From a checkpoint of a small transformer trained on Wikipedia: rotary positions, untied embeddings.
Each number is 128 + 24 x the weight over its row's rms, rounded and kept within 0 to 255. Layers, rows and columns count from 0. Numbers have three digits each. The size before them is the row's rms in percent of the matrix's.

# gate: layer 3 MLP gate, 704x256, rms 0.147, rows 177-211, columns 0-127
# up: layer 3 MLP up, 704x256, rms 0.146, rows 177-211, columns 0-127
# down: layer 3 MLP down (transposed), 704x256, rms 0.136, rows 177-211, columns 0-127
gate177 100:151099149115114144139086080119129104132117143129094110138126116116155136118133125091141119122134131130097132096118150104105126100131137080113090135122117108160096136092141148118091149114152151095123124161151138135136187174092118120111123128149142144151072125065150103144142170141098110099159155067131171120101126178149092128114144125103113131162090148095111100143137159112090130171139
up177 100:161123069142138123127111120112114138135071142159106164098147116158143121144157097074130107180132123142123110096117147152128125111093143107111128164105084143150130142128140157126089140178125099137125139170061130097104116123127109114110135127129107113156177164112150131142128115113152138094129131155148146147123100118133117101148117171144120140143138172128121090127117146185095149181160
down177 093:148099103117135098111174095167142137151118133132139113146138124088162151127110158130148155158115128137103147125139121085140139141110120112115102134149109104130128087114132117136136146130095153121124108102111129136136148104135146132105123125153118121125126123115118199154130101139127147167080152117115134123153192128136147149101111119155087173136087121160229128110119091112123168132140
gate178 095:117148126128104125112138108119145185136138096155177135126168109132153117147126114134105133103102131108117149091122117110114141099159167120129142163123110066140099080162144087128116118154127151138109112107143163134130107151157097148087145130128131120145135104110145126144115082118153102114120124105117114100164146136115148150135143069171111111143156160093128158137145116116092138155115
up178 093:113132123133102121124133098135145156087128135121116098121142118133147132170149148144168116165102140129143097135124104121112139109155150195178094165139141172105138170113129074180108123123170122180113161105111107125104122134161128111110146083122129087126147078136088164093163131140125167111168111111130128114125147132166136153109132154112123125140087081144134111133149111115132125149116
down178 097:134120113138145136120105117110160108148104109110136112106144107117125108121101142122131135122081192133093073136198111123189150109137109112103142140146094117096117093150146145130136140139050142126140131069100135106118143166060124150100114143126134157116105149151130155132081152170103120131104068150137108175143107110104146139125188108131112173166172139126097112105099158163140123136160
gate179 092:120122146132117105114171124143184147147090140146145084123143159137130108125129113107115156181115104110162172153148100112077114170158161135144137111110153158190158123144145135150142146107153137125151137111177128151126127135136106190108116142117102146131127143121138132133124134105116158129115093139188130118121154111118132105124133109115104077130137148141084105122131133136122097136125
up179 093:160074139117146169097148165114131130110131115132139136090153130106149125141093152123167142124116102130182125151140129093141142164138102124152140084111142062102155134164169138133146144153143092127140179117144118106190125126144130138107155108137085162112133123163154113179150102085095134159106116172127125149087143133162124099165108126113128137148170109154106160078157100151150145118146
down179 096:150171142118107085134142110112116086134100182093113116100147092142163127187138118146148101089140117114109159121133141142123112134182123130138101112150128127142168158148137143125133095134093132117137108125119090108117122137131106145193116129115161093093136124142111135145103112128124111127138138136096152144112102096129118129124145137150146112111103144123115109160117157097175164134134
gate180 107:105121138097129122141117137134124119104157115119093127113138142125112080114130117118108141142102139137096135077136125112139174108122115086101113127090145137131126116143154118118098140099147113137155126106115130149115132124129051093107146176118096087136134149135097116066146167108087103178133171136096142112138143119097090157148134146099114119127132136114120141100135118142122129119100
up180 101:120121131128137140105204097210103136085111131161082206165138095148113105132105130160113147158107112160135132139138111102136145148191099120063125108136151108128156099129165126100106133126125146152118136123107132180146162119135133153097129158108103112134101170135122132150173171107135144130099172131128074121114156123102138135086138143108126123143133139136135128144113135108133116125140
down180 102:149111098105133136102151119119173136105100145103148134096122159110158147159144108091126128126142134138129134118104131062137126132156153139113116120126108110099115105112115139149146098143145186104082154107126151110120121119067121137129130145106147129131122184128149138123144129140121128131092178117110116150124096151182133112185125142145169132117158151152113108184105110103124078112167
gate181 097:105158092130118137112145112134153080177144140103126100131136101127175114124147129131129100152072129119091134117157128119093145101094140156113143119120168137137140133139131131178117179108095112128133161094137155126132134110127146104124123117107146128095101195120094095115122134114136127157116185094093143127155117115084114095124128127125122121139144111125109119170089146130124152093135
up181 095:156156144124144160140088136099151137143155095121123120123155137108183121121165134115083141119114143149139134157094121132093166078086155116166106150130113148104118124150143115133117131170129120146109133097116130132130194132096114122111098082115143073126111122104138121147127123106101115152093099111169122086129122057091129137141104150136122140157132129092124121118146151136116149127123
down181 101:154143172167181132166117155076155115166161130102143134158131164116109131106163150124144142125129062132199117159152123139137130137101134097175106120119114105159137162142134082148136135134097103119096114147104131142102153114111104068102166145167158082107114152127139125142139097124131113131117115133137125146140141099123134105119130175130102131105112118150128128144146148133121161131106
gate182 106:123138131140128116127107127121149107139167117136152136180109069127124117108153193123162114137142101114128133131148102103143092085168114162114128102110159102144138127143146126122100137107149130097167186158142119114122159149188141159146076129102108111117135123134137072100131114103124133119082148153152127136170140181092128083150098111120101134099131119157101106130136150121125104127156
up182 102:098096105148107120133120117143108113160102107142118161156153114090108122159143076134161120166144160116113160125155113124126128120117092168145080148138076094123159160075115155108153131131138125109130139124155124137148154142155093132143118151144136121147098141109117158090138166151121161109114156154138118110125128115114130113100127098157142122123100124140148151142142147110126087153109
down182 105:118114136146132117170123115108102120099158074143110137109126180117170127147131116154122146130131112112123151184147124128157118203129157138135133101146152131105110108143108163141161109120132091155161126143149117139119122146104145148124188112112117062142098112170077128095186143152117147162141154183130129136159148140120137105166098113132117114134121087105108101169091126153149146138132
gate183 105:162147124142091140106103123127120130153183158100146118118110152121180116146141173063179168112105132141148126137137159118150064114116166111129124169182126092109120129103128117130128164153147157125133131114145087144116111153097110129136130120131159110127078137149111111146167132146116096116110126124106122130151098113131139101120106132148110155168100149148106110148081108139130091108108
up183 098:064121132164130140138131115122123129155100112169162133142141115140129150146172102106105120132130118138145135151098118128104197110190123134086115175120119153135149088162155161113105155169151135143128138077150127146140130101164108125103137144112117143110137148108093105131130094132154132118133142128119143161131101139156126094122105096160135124162143114144080146103123130159145130099146
down183 102:110108109148108149126080132108155123120119141121126136127136139129155123098130166101162140122159158129138106087095140155140134123091108101072101102101127156122112110117133117115138157120146127136120094153098103146086095117144143160089155139151115148093127098110115098122156136135097120133142117104148149149141111117119159150149096130158115125181130133163165167109149117117086155134117
gate184 122:127134128155150141082116113144128173090161156142104121097108140129163117114123115088119138148118122108131132079115150120163116113128113125135170136129127114150076093115100138086099149091152118171107156128116111135154110144125143109089101107158092142122160111130107138158117091153152100145132119099129140091141093129099127111131105111135160176144122143140102127146133096081138139169147
up184 113:105095123147140128164103139120132151161114111092106147156119046102139125105105101160138093137141132142114158151114135151117128138090130132106106132115088121143148130124151151188154094141152107140109116115148091143114139124108111134117138142116159127115135118150173111087132128127073109119082111122082164154118141185121097130148110116104111139101132090074118139129154109099126122108099
down184 108:171056152130142128114148098127090141156090148135097118156119138173082162119136153108162140098135101138127099091102119113162131123098166174175103121143161125121170134113115152090129128132101145123132093121135151154126150123157106137087110115116113126126095098130119157069171127142143133126134103120129147126129072147153103115122117097139110101121112141178154106123136126118174149123136
gate185 094:156141123129117131146105150145106144118137109154084146088140108107081152135111144083102145160138101156119140114070140150090141106095143150133080136102141109087130146093123178155125115131106115143148163139157125186107117139121140135124134130093135110108118146090154085117096129095100109143129100181127143115136136104128120136132144099147121170090112114123142137100104175109154138102152
up185 100:178162142110134124163097144130183138126112142112159126104120141136116091113093122135145113125113116140104095171109150114140097124143108142162101136103136138111153109096128116119143136104111148145166111105112145176153114174136102114119104119131173108143136166142121105154143131113101134120112137131135155117117143092159141144131127131170175148165117159113117129098070154119150120146089
down185 100:145175108136110135119079123141092121108133086149112159108169132121104126103168116100130162137133121130123137170123134130113116134148127143145144128101148100169142130118097107150141116098138127145116149142091126148121140191086104074178073124165169137129148137119114138141108143098101115138128152139180139127150109126096097112136143121131107119166114140081138106179106177132129098112110
gate186 107:114131132124079106154129149140127176114128174141128132149101134087149140144133134115136115142157140124143120111178137115141147131143130116102110074104110122160164149129111060113165127130121098162111098161130127135168152123152132093100145139131083177124176054121087113087146065170134131127130105099102107131122160141120147102137090124109136120128130099132099159148113127137137133156089
up186 110:145141149147126113124130118148119105161164108170163145050106094145106108138100180143122120127164119110127109168144105185121180119133117165132118119133102123132115139154130115112159106125137125110150150145145114139123140116171113113150123132100142105108091154063150138158091107156108129125109111156136124100146122170121127096150138116112081105166122129136116129130104185167177119094128
down186 115:112120110120093109099097117109161128118083113120112104121192130112143164139118129111173133149139141125109161083139130115129100137140160135125160159132133108113136133095092135130105125121104141126137159134107162142140131137117170150132134097128101156132152063123106151094097147114101170129170118084153098150113148191133133130142122151163148139136146116132144129152151131128094160116127
gate187 099:109150142119094111152117128144090091165143071138102123141127119133127081115164142134133120148163088143104124131137149136127111107095139117110154107110130117184136103110156162164121129116129141118088129108186128147117140104149114156129117110122140056121085169147155133135095129161146110160108174163129141112107130118134102120097117135098125129175157137119144117137128168077131131087121
up187 101:127111126155135112125120124132119142120125126130161145159168126143092151111157158147101097131121113128157100108110144143154135132097120100081109191118166122142120098112162118123064097146139149128107152142100137133096156139131123121122153140163130093133094120129125116118103098133092128127052115138106141130132146113148125142143116155142154055108123146166133130095159146134139135121113
down187 099:118123115128137121184099125090117110139134098122166097143151103132118122117141162075097143140121139130150139120132115133130127109134140103123128149179152140162105138127149104111120081129111101140090106118109133195124135109125095146124121142159126107139141154095157090092112114123140141112134146137133172126126145102151160166119111183136087105131150153148146093120170188149184090154115
gate188 099:142148121099108117161131098115144087074143114146126147094141144136116132126148111118106121138138180096115153163152122108121142109098119115094084142142118116124107086162123152140151103142134120158088128140144149123118136119156132094107133079161131120133113133166144104121118151124140132160104121151126156103142107093140169156159101102151121120133132181081111113118079114113114091144115
up188 100:108098119090149106137096164103136097151108136089132127138129114091123127131135126104177071122122101117123089124081137145123135129124121110141176099118145173113152180124141106127120114117138118141122161174109129105163112135160131142139104124142142095153125101185125179126140139118147151108148118100156121064105138165126108128085116111097105154122151111118103115104145131140183157121083
down188 106:141097137137100169178129098125131129118101154116105135140096107113146124143138147111143115124164136131113114118115111113134115106106119143137131127098153096119137147136134127141100119126139106133149132136126190092132156126199105135118095108091128132144135110135096157104129137081143136102169129140084157136138121124129146117162165162116115150105116097159160138158175146111175182161103
gate189 101:119133184113169127168136126154133084136177131139139153136085129142120083154109140094135093126126129118115168143125129152107154094141116122195135170106144154146170104096096138067127142125105176137182115197145119120101102114138179157182134130114118161108124087123101132096096136121118128104133142130125135125190131106129120132109117131112078106105173156101105113124141136142091084116109
up189 095:138144155118121113161076120103115149166131127137118150121125148095131135129182128139121122122155110168140150101103127119147128086125133152153149136128141127176160119123122131098121172085129145130146136094115157114165133102126085137142110091143120171154134140115160137122165148098137103125131161097141101119156108133145136118121117136112156132083161157130099088168097112105140128161148
down189 092:140111155119126118124179122152111093134102135132172153104129137118116111136127153109145090107122110144149083170176112153128145113088129127145166130110090102119156119124096130136135125184150103147110140159165127120110136125087144128126117120121099145096093168106139089162155097174121129110134115125120147168137136152158099141162065124101118104137128138127134108141165106144118080092083
gate190 102:139160109154104119178152165147163086141135139150169113166123118132118132113136097123124121154135110126126126172176121107171107122126065073150099114144140159118139138109164120105145162113101135134090127132114117106093128103108140138108123084115119121132141127133108115166149128146081158125111118086116116111143126133132099100137152118138150143095124165109079103109177122148106113080150
up190 100:146140133120157106124155113107160131144136147138098115078131125145113140130116141155114121113124154179129070114129153096102113115112115090089143131123118135132136151093115151111118103174130112182114135154124074108096127126083190104138111140157081133131087172113135156147160131095132114093067114171115136124139139144175121112129101082165112127109121172088156133163149067116143179123126
down190 107:124152128127144117165165144102139151178089103134146144157074149135111164141136175101134144141123133166105152128143138121147118119127104135128127155152100132165142127144139164118141150140160129150105099168115126092124151145100173113177142092136112099110146128107117122134093137116124112140123120132174114140130128099088170103146147144150124084105161172157102146136145089124143187172132
gate191 100:146106152149139157090154122152128115091150091131133085154125131134109108109066138113083122152137107120115147108106131159125089127156152148125148097090121136136135103156138111107112108143146130182158107180126138131139119134151161128115134130147159112106099111103094174112135184133132122109123108153111121095128149131137093111131140109104107152159117092113092160102116109159119137149144
up191 101:131125091117096130123157126172130136118115112179076101098138131127109125149098085110133179120107123137100102138116140120108138113126164143090151144136142156133104131141158159179178163128125139150088139120107145155152160118104103132135108116148113155118117129145143109115166132138134115132122119159119106113112146129115161125145124149110115159117108113145148140119136142099077112126104
down191 096:089125094121130123114149124142092133108087117142139127095151190129097153132130109157126152093166158102138142108153130118134147079161145116173083128118075138106126133180144092120097176118134168105129178105139115157095165097158158138139113154142138159092122113104141112076136105159121157132122151148153077140146136094120125151134135174110110125158102155099102147124137128125147149090119
gate192 096:110058144108130096107119128134106158141108091128134095094121141110140129103097138148108155131106061154140128132121123159101120146154157105144152135125149076094117089137128143133090132077124081104114123138141105114103156141127123136072117110127089132130123117144111112108123144129070113109139127124121143160149144155094140085137102120091130078136115099178149120155153116129103107134137
up192 095:154122151120096153105111111108118084127159082119108113122118138136149136118141104139147120059101116101109146134129167090091122082191136128123078157087157098115113133099115163144128067077109168117097128115136143108103148105102099138118108138152105120159121140100139124104104135151115093112124112104147161156143118111135150131152138114145066130142130138163143114183141122149130088139114
down192 094:078107118116108105109112145120117137100137123127131089115112079128138152132139120113157155118134106131129103202117136116130090152128094119078169130147123131126160120115122128108175164165161130098108121108103119127149136140109168170131137075123153117108123122158136124082142144099118132143149161132108159170084071156146128137118122095097159144199104123143148144139110107122126119128144
gate193 103:138125118142116140082130120119124099118111103127155117132084114144103108177087110114134137141086103119129111153117127083119173105113113100090136067123164094107176121165129154147145100123137116133136164136133121122172106101136093100122135090121152082072166156113120141114110096130121115168158163171128088119134132134127137116182071144140161098165118129100174124139136142103156137146150
up193 102:102116137128138117122115122158127145108169113109141103124160128153129106125147170125111148112123154101107133126144161122075113199092126123135160136093089108111067129103152111097136142072149121097122106112156164108152130134152135124113131120149065154119117164088074102165149122133104128126115148119142141149126169109133081154123114106103117081159136113157099118139121173142125124102108
down193 105:142156145129091164132128120133156108145134161162129118136155128126128147174075129125124110155107132131116098124108156102116118189101114096095102125140099128138168115127108127159136082131103113094126126132114129128151132098135163129120100147146109120106183157143160151136074144111102142136163114124148146073158115133110151157141133107114149109087092134140162124142135121168147154131136
gate194 100:153118128149100113121108131105133133161089092128116129104147140108096131148122130084072151154108116118147084137086072164133091140109155101094122089124175130100154138111168100117093125129135159152108112113139094116123141147137104144070145143147086099086129073117097115098127139144095145066181127121132140155149138095138135151107153113125156141171134144145116134097128155136112130115135
up194 106:084147113143128148132153155154160132134190156129109110178093131105111124135138160117125159162143142075135124167137088148122151166093087120141129098169143100117156095156136110160118158143140102112133102127124155129121137108162132101142156101129129128150119108152084109150150063116092179087153150097120128132141079130146124118130114108113111116120111118129050165159139155122129144108085
down194 101:178111106117128139120134142095124149130172163193142127112146105146108126150137130149194111103140148134096121151133123141144155150115101147173091107160087095180121083149140131113151152107124124129136138115110145163166116097188127145117115154116137106136097105179104121161147114131142153126124094140104140127116131156116161093111104191136102090160132112127156140123106091128117146152127
gate195 105:157085100156133146106164146128100160127089130113125091128114095081124101129139086185133125145175142144123107101210075103119094133106113076117110065146116129127132160170129103104077121132106115153124129118074133135107101113156146169077125149150159087110119139120101162112150106142149123115126107125107107128141147090125126161129135132132123115109130110115154127103137095152093159149075
up195 108:157152150089161151154107107142123098130126110107136120142167151125103097171126122139161093117157131122098132149142170098124146142094120123199143139115119100151104122146094114091116102108092124126149128115146123091109169120122104094109141179116150160108123152128136183142097126094153133150144174129181106143117141097134180144073113109138140115110161174127145118097155106088183111115101
down195 111:096112167130080124112097120128142124094160149190136121167133158120130110098079101158128147153167114107156162127124150118110119166102125110106140134143165104116140073108139128129105108125123090081113159149159158131162114119137164172117114149137123092130128102121153139125145171133158069117141095152125168128102093117142134102123130113125118155116104145116115127116091120160129142122137
gate196 100:135138162155102119136102080138099099136176123113132123096156083150096161114106152130144169107135120114150122134126102130085075127102155179054143151162145113137141128113126132199107187165151142125111120116092098178140128176138133139154115129116125129151147120111146134143175184141117129130122155087154130135144099117164112098129115122070160137141108150123173130126136122142146134151100
up196 107:122105159147145158150152130135124127086171119181125100132122123130144102146113124112120148123164167121152139121078101137138147109111134125131119106080090169116141154112112117114134132140173126098128163083125125147122105128178135133137134126148168134093129165110109154118094113136115145117108089136124091154108124150088151118137148114171104080122142083107159159116162164116175138099092
down196 103:131131169176144186138127127156107162138133103144133132129155104177141153101129143138118120136098142137090093149147170143095143128104087117143117120160140074139172106104082123113147146139138107083107061092159157117113142148181139144119142188148115138117120144114118114119136097158105150085144152120127127154127115140124132123124131111141160091127137130153182117136102121107126068144153
gate197 095:103145122155110154123161141170133099131147143137170110089090119106127137121136223120157128126096106081154169161132175138129107134070178149153145134198099137153123141115163081111146123133134135146115131131128134110097124147119116135081156129135101115098176112119100086117154124125129168132136110119119122131146094094139107087148113132157088118116165145130173113188145111140143119103125
up197 086:104178103130147148150137132134144134134109115122112171149130129197098134138154139115111130150151117155127143100141154113102162129161162144150183087143139132156153108141147118142154131111131154111140121171128128105115149118147131183109121157107120131112097161099113112086146111114119152143120125125148152132075118162115138117162155114124106141132165097142135127164098122140113137102128
down197 089:075113144163094175127104128090066105113137157155120153146131131120137136138127119129135144157161155136136143122149092133142120085105131094173126132118097103131152114185113127082119151145108134110133114153097118134140158077168115166136085100148121148176125141117129157138092134128076130089140122135121141122092098093113127110165098118151130115128129097136108115163152130154147135187117
gate198 103:133150095131116146109150137108162140099131167129156139121079150103109114125162157134113153117108124138143130116124145183127128104166122144115133120094108105093132175126146100086112134173134129160137135135174166165143142122139141142125141123157134140111072153140146089147168156085090121123147072145115159116131109075157141137151102128124097108134112133095179124103132140169115127142133
up198 099:122149142104107147117090110143137106059139137187114118108103180122103130112089122138132139105163151146146155136109115127159124120086164123130157131131153140122157136161099134137147119136177132123146132112150184128095116122114111106144114122130189167115109118118145124140152130111127147154136080091150127092091125118139168115178101144106103138149113123109125105120179153155156110127114
down198 098:091094160131113123129111108072107118086130148164089184114114099132106121093120153122123083112135125117132148158198141105168097126146169141146095130094142168094120153098127111135131157106103082074147118133069141121083149148162129103107102136150132159124141132154121121100144127103099128118140100151110133162116132136141135151104166119122147111110104132149101118132144127103129119101141
gate199 097:150139124101114154036165149136101141124128143112097104133132119119171112187159131125148111123117104135109140112193135108154113156142115145165133142097146130139112125122166140168142144195142110146141135141165091106156117137093119115138161132093148120192116115173166094094142138162151142158117110133112145087131101106139133165126139142157165144114145151084117143111114122103163106121111
up199 098:118155107177175110099141082121144157108115154145110142147128121112109143109106133140112164107092148133118158077169138123144137132117147154096088150154131151147119111145125126134129134142092113152118086108125139152134157115143130118120135137130045102131135117150127122119090132121131105145085143145113134148075169144132125120131140086119118153123144111117135136119104115107143114088111
down199 098:153142138115093123112104122115123121136178157149116188167129108150166096092096157144123146106125121108086158103155129154096124131128119133135086143095141123138148126105107148103162158192146109125102143105177111153134147090102103140140133106115104133203122138135157153121121100088132156121120104133129085102105142089144139152096195089121111135178079119120130148156122149177106138154142
gate200 108:114185124131139122107155145104109126168166139140150160117108149175134175129149111108127126101115142153102115129101115155126125134162125108136173091055114149077187142080129089152146133125107114097142096130160152151135092144116114102127155122125120139123124139142125130170102123137101113124158163143090119134137119102140132116124157104129116126126127175091156092138106076106112102160152
up200 101:119145126122125141096118083126102115101150101125090104132113099183110115124098092132128142104133137139146171109116149140148126172093169164136146173133123123114138148126092156174138097119136108139115111129179129133109164099147108108151119121148122115160147178094134104126115167132133148118136136134150093129135193159107128136119082154141140114134120113105160119109118121150162117122100
down200 097:126150139097143096130134100089130122128107077136120109131115121182119131152166083126130141124165170120103120091120095136130133100117100108119143158152124094145130107144099129135180129067124129133137076166156112127146122134111155120143125118137141142136076150136132083124097112152113117129137183117101104195121128125104141141121084124138118152121104133101129146121141078126155163098094
gate201 098:117140115136138122140122152127135124120136120122121146164132146106158126138127120124143107099136152131141146177122138128142113118132096106107155138153106169161121135138118161178126135096131183157106145076129132082115105108149112148135100099140143104097101144112093161135137134131062129096106158112107107158131106121086123133162175154163168101157081151112106145114052068080095095123137
up201 095:126153074159128159113136113137146142103161155132133112150165108145133097138140149107100118114127154123159144137102083116119114156099130135140149122116140154116166102117135101148114177103133133160126124125112134110084084114139104121149089125149148080185130149129109124147150098109115133108113155139081086131152081098082131139152127164132095163058150146113122147149138120109172117131119
down201 097:137124107153114107124107137131110196088120090128145158125125094093143121118125169141178123101143143135155105135083126096129120177121131134118134086131094100129128110144107174107125111132109120146106135149113174096130109137117134073084149158119135090109107147100083133138142125159102128119127152084092088121144127150115106126135115101141154127142103147098156117119125122150142085165107
gate202 098:124110142109130129098133150180099095148137149155116099136124146142146088123124209137125142133147075143130095131120162084111119165145111130148147129149093092163120139163141122111105121146175138122146134125141141167139154166145138145159131111158102114145119134134135156076111134111128122130140109094132126102132133144102126149105132072087114138110111129117125140134170130089100132101163
up202 105:119159137095105114119139103123140158119140132121135109176092145134052115157119147165125129138146132144123125155144108117130136103102131168123114101140128141114103181120111136115157098140125182107129103106124118124133108164186103135118082108117135116117157102145114125140133124114114105104152105071145083107149114172144095143155151135143133161110145137112116060161138152181154161129135
down202 101:119092153139131112139133129136177155127110123104149129117157185155163107164109152073113125121112121145109135072115140144096124109110122122130139127153148123096155141169123139173090155125135203104104123126117192152137153100061139117122166128125126138138147159139091143147109146145133189175131072141161136151150128115104168119129095146129105095148129116100116111141070119122111152114121
gate203 097:111124154148121134148160138103119105137140130107147116131094132096164117157109151122136113106099157121171151141152104151095108107154124124128097129082133077147105164163159096157125141126125104172139162099087147130121133163146136133102132077150101130107129139189107145118114143142088151166162141150140158146119114114102120128132105112128114141133110124092123145171152083124122125159068
up203 106:153113125101132143117109148141112147115154118119118177108096129128097128113090113116132169167137115109094102093100134167141125094149127124135161111148134103155095107119112162125135094117098119097146125143141133111122088149179151116120106048144135119107114139168141106164158144145184103103115133129096138097179140130085156145111129126122111135154102128137136124139149149144187118139101
down203 104:084143143149099185111164121167176106090131128106117125097093113124127135107132132109097130106123141124119176149136123108142143078085119140086131111123086113092109165125172076118171155094125153133115168151107152107142177140145115162103101103113146134129142108132152106114117128129095145125168139131082111148143121151161142130099170150148144146111159125129164083134128146149096110105122
gate204 099:128055133129114159101157123198134121131120125071108084122128177125113171117134145071080127162108141141153124116151144096145143128143141168143163108104113085157144191145157120148157143126165127152147137169162137088121119079107112125120146114115114127142124125144127127123120102138112125156078115136127121116137120106109122178107122139148109166153153090126141163145101138108100147157140
up204 104:135091101156128158134146136135106142120098129120091087113160174123144151135116115112138110122096141138116145166157131071138083145135113130128130179108085131117142140117161078157127124156135117071118135154114158113114102096143132128111151135093109139109147122107097085078140110125095158141113139119110127179168130098126100131107132157150111129139173131157117125110137113118090154138125
down204 103:111111108114126140124139179133142111073093129104115130103140144113133093153125139081092146123099120135146119190085148139127118163182167125120132134092140122175158185161146129142118134118097117134152149157098133112115106113109141120163130140102151164104169055143115175133088110121134098125131155136119145121122108142102085130153146160092126146127130124140112106134159244130169121146122
gate205 097:110109099121128117124133114150120116152125145134159113161118093098162156132121171098159131117129106164134136118119093105135146155189160125091146157168161128145189110153127145131109124162133141124150135136170114140131127120122137146090127109149137118153139141099127180126157133129166166143112123136127159065109165112136125103116116114142115097110099090152168090115123130096131147141125
up205 095:144152156117129159123158129101160122107108141168155085119151108154096110107123095108101094171137120131072080128140168092173115113102138111154102086145096080093121091111123102106115133126132136124120128094116120066141130139142111119116127085142132159084171118154115150123152112140167142144159091109143100146125078127105133178134117103125133155123121159155135147054123123143120136121100
down205 096:135158117124132118127091118125117096171142168133147119122140145101106120113146146099099127109106111113104112109147095138113122153074124131139112077154142171111117154112152112149104133127127103189141190141088108191112145127126112172172124092079154139111114131144120090108140119107185118108129126137119131106084128099127105161159145091116128133151077147116141144111124136129105141095127
gate206 109:110138142136120125149087103121130102124151154145106165137133127133130097131175111130122134153143158120108099132156097110132119111200117117149111130135182119148179100106125070128126108139091111130141105119098101151116135128118093146148192126173096177142133076155132148126116136147111140139148145142121146127118134135125128148094153118126146109084085159137099141164093119135168153126139
up206 103:140147124127067127096065151097134110085105120106111109121146141151107113126115133143117147082130104117109108123133135151136149127126137127189112111154152135133116128132127121112105131145149137105153109157174099107139132114129159152101122143123135093153140091081112126144126135114093126108125101117134124123166116158122136082212141152131111133171136132134108104119137150129160100117155
down206 102:141132113123114137129141123078138183108130127140141097121084122095112121145127124088121119139153111112098125146099135134082126122098093097102150112116148119118142119151148089157123127093090107134117086152131103102104113116133161114086130106131111111144118127157134131152148104126098122096143135140130173146123103106157151148117163107132110105128137098111119134134095147102126110107125
gate207 102:119117140166125095113155166174111117090148149134105126112112114109123134090116112144092118172171150126150146094144116101129113123079128119124134129134098089095105161137133123131139127138129155126129126092126122134107130100106110138182116123143176098122137137138115138146141141102099109140100170157120141137135123137152127140124065123142095133104104124150127168117165085126113121104125
up207 099:179078122181164103143145125099133138146137120150122124104151163115155104137132108143114156177157159113085108120126100117078087113105125122152122151138158122086108138109106130114120122163114124138093137159087134129131112079129086111092122099132133131128117133120143160087119122126111132152157130125119072099105125103109081144116142114156106089136116157101109110134122109105138128107122
down207 100:131166130121081122141123142104135106121123114159154149150097141157133134142123150109131118152104131137075159109143108102127127133113121132112107136154122170148090165143098112152159115153130143131130152113137137129123131131138107097099122125176114123107154128123148095172071138110141090140126057151146134130098170167154173087161147148145112134131128138131140133124143126098136129162105
gate208 110:184144107075125146121136121113159144122171121110170143204094087181140098109051151116091120125143131107169110133137137126152129082105128094128130088117103150110150080091128096120115123120133128122134051135084132145120119129115149126126132152138087116142105098082113139094108132100079138131148089149109125103144120138162133137151116094091112107092100123120156109139127131109136143122137
up208 109:157114121103147167161126109118142153115140130122171148155105105153094136140155118166159119120162120086132131130075170147132132087090127127141126117138181180124138116102118105094095143153159118155137084170062135102081164159135130129125103155157130140113116105123153132154142142120139132137151089159142130112117125124085141144126152101118116105125115130137123117130087161144148133136150
down208 099:161117113157115130134103157133120145106141143132119128140068155110101111115142177134122130131134161127142129142133128129125131083158141111127124134104171163117111148101111087107165151109126137163107134149160136099120162067125111096154169112160132136125131070128136144111142114133130125149133152163138152116100127161151112122134113143146190142140118110114116132102096117108105109128111
gate209 097:127150114156145163128132110175144146157106144112137143119121136124132133147126176099161132127106127099139090118171138166126172113113139083112160139128104131100125117090097136131115125122162138107138111069146148106087095104145119119132129170157131113117171086130124153123178129135142135107107131132104149094161083093162114127109114137151122100198093134110139142120109085114096134113123
up209 105:128122144119146141160104112115119119113149161097148159116127109161127086150099168091147141117132138134113106138115125079130118120111125109143118125091135130107138140108144086130135133114090170150135086110153116103145138129130157119111092158111108133112127084141081126157131078128137139112141105105112144097174115161106153162164125122129127127118131098064136132137109119135179107103165
down209 102:115083138092106121111119149148108155103157117153152154133145136127126160141114175107161127122166107129165155164132173112131134126148180112154109150151124090128099174137087132148104153126093137116148135108143139108130112075119115083140084142154114138132146101127091148118110094181108162101115124124136129111143172150106107133154130153098123125109108081133088111133160119114157186132117
gate210 096:115135139114133165088149125133094166132116102114127117099134203131142112146121118132108105172095150097128094145110140091108095131133118101118157148107148060124114136112097100168109105101096107134166135104125149141152113099086116124110145146189133100096100092138123137136139151127170079119131150143135131153156192155098132105132182109129136149111129145084144129162126081116169153165165
up210 098:145151127107132168116139170140137121111138163099094133096097146093144078126140145116082106135111156118143115149112117116063127137136150150139111154109118131126148136119127127076125165141157095112164151169108128148108101159130121134103154112140113106145148118107122153137109157122149088135132165143143120072128145140095153135118167147135110119149124138081126149106130186136111128096115
down210 099:089162152115151099123125174094099109140102158117124141102083127145145117139077123091142162118068107170139129112110127134125148154124127113146111105134148151128134131092153076141154088143137141130109140162125116154149108135000090144117104094158108115143152123114135131156098106118113116089123135087153136113125105155095133101120133161146129131154138111173132119174109141140166132108134
gate211 104:138104078089110124127079122081113172103156136104092096135130106119138114148149129147087181121135098110105149096129139112126136117137157133147101138207092115092151134149142121115122161171116142129125141153150115181163147090145093125114061094136115044158155173101158146093101134113134118142173155129127161134121157123138122142133137147145057108149117137112110101141066108119158100134141
up211 101:095117125119132139120153168156118155096124141109169162116173133146124129138108182156108165135123105112092161107125100126116144091124128105114171095133112076118153140122125101119144146137117154169145129128140124124108142114146120146140095161161101099126142128075119167125094135133162136127141127169090136107086112112114131088149094174151158124122145151077147140137089133117122127139106
down211 099:088131151136135147132138120139128141198111136105156108120103126141147134099152103122133119135122114165123116126154160143134096139076124128134141183100139130134164114106132141100142097137118127072119158159127146121151151154095097151123102177135113164124126136153151120145138099123129113094097143177103147158187103131126123128137080082145135117120139129126146166125151148129103123135167